Weights of a small transformer language model: biases.
Each number is 500 + 25 x the weight over its row's rms, rounded and kept within 0 to 999. Layers, rows and columns count from 0. Numbers have three digits each. The size before them is the row's rms in percent of the matrix's.

# layer 12 MLP up, 512x128, rms 0.136, rows 142-191, columns 64-127
112:464474532501524515476499455524487455467477538505498478503480487525513496538566476526498455511491481479480496447504519492509524518545463519523496549493497535509522484508486500490488516529537528
094:490434476502508465504479513485487509525494495483498480542524488528498477478490501525527484506457484533492478502536516497471540471513530514470523483491519535478510485439507467476530504517490508
095:479502499495528454540543452533530466477504479515491487510543508483468457511544495536553515508474504517506526512501477529524537478504498507520476473521541463476493478487541483491550505507505505
101:483485512513507473505521486543459531470520508526493510517513492511501506490495516497422472503476531440484520441548494495482473549458513516497500509513493492497504457436518507532514485484522515
098:468464504530515506490483483500472525519532486497472500475444506496526487481482523497514453497493460538500548487492518487513512506523480519522525480534501532528505495482480521493505479513478522
104:481476525527513475471476493497502484474481490557495496520499463478519517518512505497465483469517482518499496489534521513460497485528522496515457512509513509522525543453534511514529491500476535
115:504473497527522508522515494495500500547458502494519472479529503528485503519515479488479517471514512500471506507502511473511449487502518503506494469564495516557517496454504491482506484458500498
103:487474494473515498505530490506511494460476514519466495515503522547497517510517517490494532497489511472486527523516517522558514479502515501558525471474539488512483530426513539528481507516471496
113:470467511525491520504499504493482506517516467500444499519541484518491473567517522520486507531480468505466518519493501509478499506470523487508518538515476490504485571506513492483511522502506497
096:505532540487507522535490490533511492555544479534521495470509492534510474479534460525507539496504490510516441457496512477462492517497556491517476486483493479476505522486531496498482486519517491
100:483503484505489516504493469533468526488523449529502473520528469501510551518517530514447519475513474498492487486511496481506521525517526478550480510523489545479497521508475506528509506505516459
107:455515498500509459517499507512503501440532503545499523489511526450505528509493477483472504477476524566495475504494503503524500492521484487514445486539553469540513482443509545495485487499469528
113:475493514496506515526511458513526525515558504572500479441509483471468503510490475527479533488494462521485515516556504512475507492494498477485502521516491482528515508495520474486529479504499503
110:487490472468518476502505482491460501511483541499466422504520472509496460504503507549486519485496499496527482504547525469514498479530497491521486494509513482473523490481474512452481464454501485
099:490486479508488475521502489490565521465482522528526450517517456488529507477520478527564504535508489486534534502477495501499516477500492481456549506467535495484490500518526548503535496511463485
101:484443550488500523503503468515499515485474506506507474552533487486510482509488480495522521477476498515498524487513504491532487510522498495499516491507523469486553497484490480475516509512490508
100:458505499508497484516474539504537496519545497513491518526540488545507451527482524506495498504476520483497494531483464495494534502480524474503515513507522514514496505485456519537494491508503489
112:459478471489523475513477499520490484443475516474512498543501499471523523524496510514506508513536463529498486482505553480466493534521504527449483494469576511506489497452505460493491490493477482
100:502492546492511507503477510490488516536496506483443478520544530469499512487478446520506511555539513493559507527525470490521519509479520543499535537487476496533553532506522492518461493460490473
090:508523497490523483571503483514521535518483563482477491536492478479475451508484474524496506508518521518534513517472489496491482500503532474481508462455499513502479444486495496503513523544511479
095:479492535526519541550475502555507473527525503502509531465510537521490440511485496568499529486508477480498509489463501462492517487560470504468513518530492488494500463488532466483482491489528523
114:493465526498504506539508444531488513496455510531558464498500480489463541463536462516471494476514487445521495489492497531523512526518487527540497479496512537463501500500552520512475510484525485
110:496527495467500479491495478482524501521479450518511530498504508511503480567521482556504529494497460477501487508498466463509501493524492489466494466522509488516506502479521490519485471485552512
107:490510532517509493517497471565486469507485465479456502531527471471504493472515488565479459527489515513473560495504497474469495486538509503474477493536473494480520484486511477471463514449516537
098:501552511507497494530457540514512466456505519529484460505515501526520472516542534510508526487501475527510485501468489503523500484513494451545506506490528521525501485545475495506496505526510482
105:458528539493511515489520443515485453507502497537502488505491525499521500488554483513525483550492484474495445494524485507512500499519514478492492487507540486530494514501504459527461529497509511
100:493461462519511457500516463541431508432489540482485507487498489534485539520528497535475503506511534509510514500488504450505519512509523468545447499503488558510483474475522449487521507517465518
105:482491475461498487535469470459476510513528539528492493509534485502520490533491462515466516491507491467503521526553525496504528533498499526485470482480544493476502453490553503533484517544495512
093:476503524504476457508495526498514534485482517459486487442489488496502487528527499522506452468489481516525536502457460524513526488492512515518537514513512542487480485526503521522491474496523494
088:503456509518531487567460453476477468533467514455538492511512549484456488497492518478524541479508474465500508499532509504514450539513528516515494486492511499497500507496484486510529516530504508
112:448503480524491445501534476510504485527552466476516493507506505481479506495499477477545487530472498561494524501490497538481523493559527527507499509533540495494520511498472520493481481468508540
087:498451508503506490492511479473494518520482504462495499520502450522476485483530524528492503496536480479478520483553511521521519546532530522478508502484521545502457460492478475469492538503481499
093:498455457485504512481500496506488491533493522507471527528540516546501492518524520527494519513488506487505491489525475485511525533468544522481525425466531498534501510472482493508482465475479485
094:494549508484499532551482481457473501526462497522482470480488559491555515493491451495498486497507480463488540506522516466520487543479479467485514514497498501534511493528508445511463499510527513
088:485462526510509554520511496539523542528488476520503507502563511530508478507529462513495470502501489493491466496488487508439486497513461494467518463475533535498536469499523519448531474470513447
101:499513504498529473503481433557487503491511491495474508494461482540493508495499467518458546492509502527539535498513508488488509503528519522487474544548506519512490484446485520525448467493491491
094:477498522503477497507492497437499502508509513483510450488506484452514497490518505471528520493500498499443507444500513490499504536521497523491489542500555529485554489522499474525477472544441508
086:497491483536496484503482505531479493505547457482527523515523494482544451490491497509471486511479495507484473496496455537495517532479551499510490448511505475431474463479540495494527487501533507
085:487478501485554490539499471528467505513531525493498483493494454501519429510518458564515523485474458478502496517468492501551475524467489467495508469528504496499487465526537514536524511553443502
106:494478543515495543545525493503467519520470490515500514506500498514503524530516506521481489510438504477419447523522510526487440506539533523530512458509557495503518543491522484467488493496494502
115:476539544499503514538513487451482477529494507470497474486525504493500471533557510536508524493500444492491473492481528449508511538468500475514548495490539484487503494450518471535501495513487474
108:456456562474500511531488497501536501420503507540487550488481518483522521482546468500495486470492501524496495480489490521530524533539534523512507468506527509464499519479485510540503533513480477
092:490500500459476514513481484538480480442515505474482470544525509554493473526510494519531518515483451479499517475508525517487493516480567503535494491488547492502527490492539448478506504504478501
108:512462508531510505490461496480491501504492480490464511473482510479488506466496502526494514517475419510425544509548531507465500508499481511511494518521519528504512513524507491531482486482477495
090:509503482474493518488480486470453523483455514458520522497506521499503524475517491513493481501483487498466510517503527456503500543459500526537501511527510508497498513503503486516504508515494468
107:470504527491507468507498510501509531513482528468507511509560497501497514510515512509486455492459494457474459494495478514517523484492498504565505465487521522483526549515520541512522533479460500
104:467503462521538509511514517510516494483466508462475528506531474508463483486484438497477537473501503513447488548518539473503507499531534510443508503494571490517523505514535430508550496518531525
099:495483494509509482531501516517516525583529491477507491502467507485460506498521516529487523509463485559485525516483520497457488483517565496504491481520496491495501530524494538473505496453463555
088:503489496537517488521501469513549503532509494520518514502488536510487496468474486517536467468492550443540544514514504483507483483454486537524547487498564493489480488510493474470490472485496533
094:480462484526539503526461491448498514505529506523489515523534526481481455494479537494452523480497482521472533443472545486525479482470519468511520465554563519515485468487486484460506508493461531
# layer 12 MLP down (transposed), 512x128, rms 0.125, rows 142-191, columns 64-127
114:482494533481490517545522468548495536505494460494489455500501531440502464492438468478515522512496494464530534536486461514476479489489540511467507483529485498474510507483508484526456527491485497
081:512517513507474481486471483469483482480473469490508535480504485479509510489505511501475497505483466492513482494519507517496512513508537465509478489489482529498488499506491497512522436477510520
092:465486515520483543471515510511556542553452521495519486509532540541467509493513507497509495494494508473500520492508513480477497455475491526508518460475494528514487562453502457488526507454479511
109:465476470509474525500491525468557483479512483530497522497493497488471539506485536522501503516499504471512475502507489481475463495491507514477518480493480514501469501546506526499508525461532479
099:423494467506476515466557486511528462490495520507477514472533544491486547483521473436489472502501538505551473538497480533473487488505532492501488505457457533510514498528527519495480512472506484
113:476518478481559521529483477503502502500497539477527464450497503514473486508492488535490532514460509494496516512451466489551537501512468509539532474529489447488451492508458501489477534494511493
107:653518504497538493494476513502484481509525524513460482540527480483517511477486514537500509522533496512465514533516500505465505494510531475520481487482466474515515515521511512498465461475460460
109:480536478552478486485479484504496483470518471510539505506477520480457550490519504534526502516489484522517502508532548487510497528515505517513522518466522465497495496488463509495499476520518521
117:475525497517534478502520480486532521510477477485485503505512504522516498484478511488496525508518518532490485455477496486494506502501498498482516519488505524488486494459472508563475461529525465
088:515467426516539535486518496504488478520497483456478546503493479490509506570509495495495498479509485480497557496467486530550504469483495517485522490522502502518495468494473520512482503508508463
101:507510490481493461493480520515529498475472489509511512549516492516504485475463526497482494514503523527493491555497518496515501487493537543483485564524491538505491484500523491534483562487479501
107:523499451538507512515503498518512499517534532489530516473475503516485473471459508542472511458532498543489508523490478508520535490502494492520492484463497578473494504526481508555537539476503480
134:430542520479540496483534509460487496518474478514492544507479456482472526501507516476502468496510531530472497492477525462512447498532494496520514498488499497508510491528488479511546490471524524
125:630500498513534503521487530495474477535454542488520477517500482519481492493511478550511517501497475511483483508457523542495505521532489496472508494514479514510516487458489502485507499500496487
094:429506525517443501513478511534431474517496482512487518471461520515474496506473484488472537476510538511515482489514512473493477521473484524522449523551490524492502536502502459508504489504534540
099:468540441484509462540512524494471534476521500508542483509453488515517533549528474473488481497507492501493505526526486526463481477533487506525491485499530515497468535524546508497479457464489488
096:490492474539489513525502448500520508503484455509492520531498510501506497471513492528510500487527470462546519496504528470548464474526479502445476477520566475485476502528512505517529517534503498
117:509466513493530460514462519544503527511491468475515543487461521518510492490516505552552484475517493529508518502510495496510551492510523480485519486514450496521481503510483517491531505484497458
099:523495538505503519491486507470539489467500474505513489484447494510492502469479481501464496500514533489526497509483505506490502487456461515541515450472534504492486506498476488501516518492520437
087:566476468485557534479505468471528483498493490531531528500536511522535523454522540511494464500501479474488479511522482459495499499498488519494479508489492513490536503490505451497486477501550501
098:440506506482507498479535500518484529533495520477489478494510477498511493531556520507511518508506532461511449470493530534478532504534517489509514518488490476493531491516496523494505467497515477
121:511522474531460504499494555488474535525501481474548484471536525532472511485523512533465478505498526476483469454485513476529509527531483510525554482520508531478496540495484524541509483524496461
107:535476494512475489489507515502557499541493429481467512520482517512504474515493463479513500462501503490525486490474446537510525492495486472469505484493503468508539489488516502526515475512512486
111:508534520494473553470516495478506529522523471547484491486466526509487519492522520525500538525534504522492475505507479519466490505515523498526486508505479499519521483519494446485498474459522520
093:558506488481506518503472522485497514555495506500484520534475523491480514478447519534499504495496463481509468523466479502457474494458519516468494473502482506508509491478492534506503522499503507
109:466452431494552465489468490493562516511511503495503502506523500474500512507484495504512508493531512515541513531509494509523498482510458533438531512487482499475511492452499526531537491440489502
096:495504522488523548469496498518493506501511479526493489519497479483524477497457481458490476489504496496489523515508514551491486468533469531498507490496451435534533517522473501498457482470496510
113:476482440506542515558534510504476515519455526530484476481508511519504530463518528482529496472508508484505456506509492481484520496517467515511526478476491598491541497500460494498495496505451526
100:509462450533415550498498478519525528501489515506551500497513511493482474484514514534487519499536476458538487484518471522456444476516495499494429476474499507480497525543514510495529487510489527
088:469525532472548488497539516495531495479507463483488517500492486513538481524479476511522510491506482477529494504496520546523518478504492497427514487498494496510508529502508520482494511506480523
109:483533515485511548460480495455487523468538512487514484525495482524494491481521544513473489519479518480518494492500513514502475530531493477536497489476451540465487482502491496537504540504494484
085:461541496524547506502485538528521476448498499502482494517521524510496553460512530475481548546485510483488474488517492537455501479476496485461520487506491480488535523503497523494521497502491445
090:544506492514475494466500504479504514453494545506433487508509513504524551508465466457475511545494498480469564493528499489500496498568522495539495481513439472526506492541521520503479448479512481
085:542486488512463496485499467426548509505501512509512500501555436494540448485478491448533513507494521498500550484445520496516470522540465491506487501501515485527475516505528515564501500476525503
088:479511527467579474495488539497421513474485484503548480482457506510514504518474512527483533488503506523481495481538482499520492491486514522487492511505486490504475518489465455526497499522490555
101:512457482553512523519503523471481513460534499493499509539541488489529462503523499477544457518494513490494498469494512470541566491499468452531496472475461479515558480465489472488523502503465483
097:435547474468526497514496505492490500472459499543507499517488505553473496504486535557469477502517506519522507555502518542499499476463512486496528428506463483518508488465480499486505519536511488
093:494510502528553517491555512485474508480496517515469490466556525492513505473491529467523519545545492551499541486474494462488482484518480504525500501509502487552535518473458482470470485473471483
074:512506500528522491483483472489497498483473478536477504531522536502494520512511504440486479507484491474500508496510489472460472495509495516496486512490469500528497500493494505502487488482513528
108:501536504474524493542486515505510486517477481534492510508518483499484489512522541537484470504502539523525489483516471502532490465474432510483516493488431482504501460484465470482502489481503509
108:457521529537441535498491516450454487484517458528515478473501450530506526476544453506479483501462501511508485507538517512508539519489500532522497509515511490540501493516499519498470501474518506
109:513524476542493502509507496499493483541532509491474534487539511485452509496515488502551514525491511527483538463505462536533473503515481484533525498485442496475502500497501509511505516482516525
088:473483471500540496418490506501523508460463478529543541485528509501507503477465523530504480489510555524518463538510460475475506488516472507480496486494496490536501499495465509505535512535501496
107:488487548505452493512479525475468491501498489540541524438492544528485492538534555460526481459494520532499487499484485518529498505501488559467521449505505468467520484484521534516524516458476549
087:581537495492437504486492485498505490482473541536513504437506499544492484501494498495521536522434476547513507500475529504555504461482484517473497492478492501501509515501486523500476507529506519
108:486479505548497500484519492532491521462513482472516517542495532468557483503474510485493537478519503457534502456512567503518500511473505496495452553555476465532473502497500533497527494478454516
106:524465519485488504496465514492473508528526489501553458519497501506516497437504502500503520548479524513499508468497491504497510495486520509470463498494497499492490534512501504493460501520493484
101:490509474531540533525524470535512496508507478495477511500517484532521512460497482485552511501506519516533499492507449519495493504494505466480515504471504511470507465534500480506507506460501514
089:537518516538501508481497545483490471454533494497505424531533466490557483492514491480476507504482481507531535513497469517480501513543530477490466519476487458499480494498511548497480535488520483
102:460526518499518487477526508487538488515492525495528490509504504491536527468514467497506495519513524461496465479550518554493553475528477492480493499488493487446478499478499526476517503493507457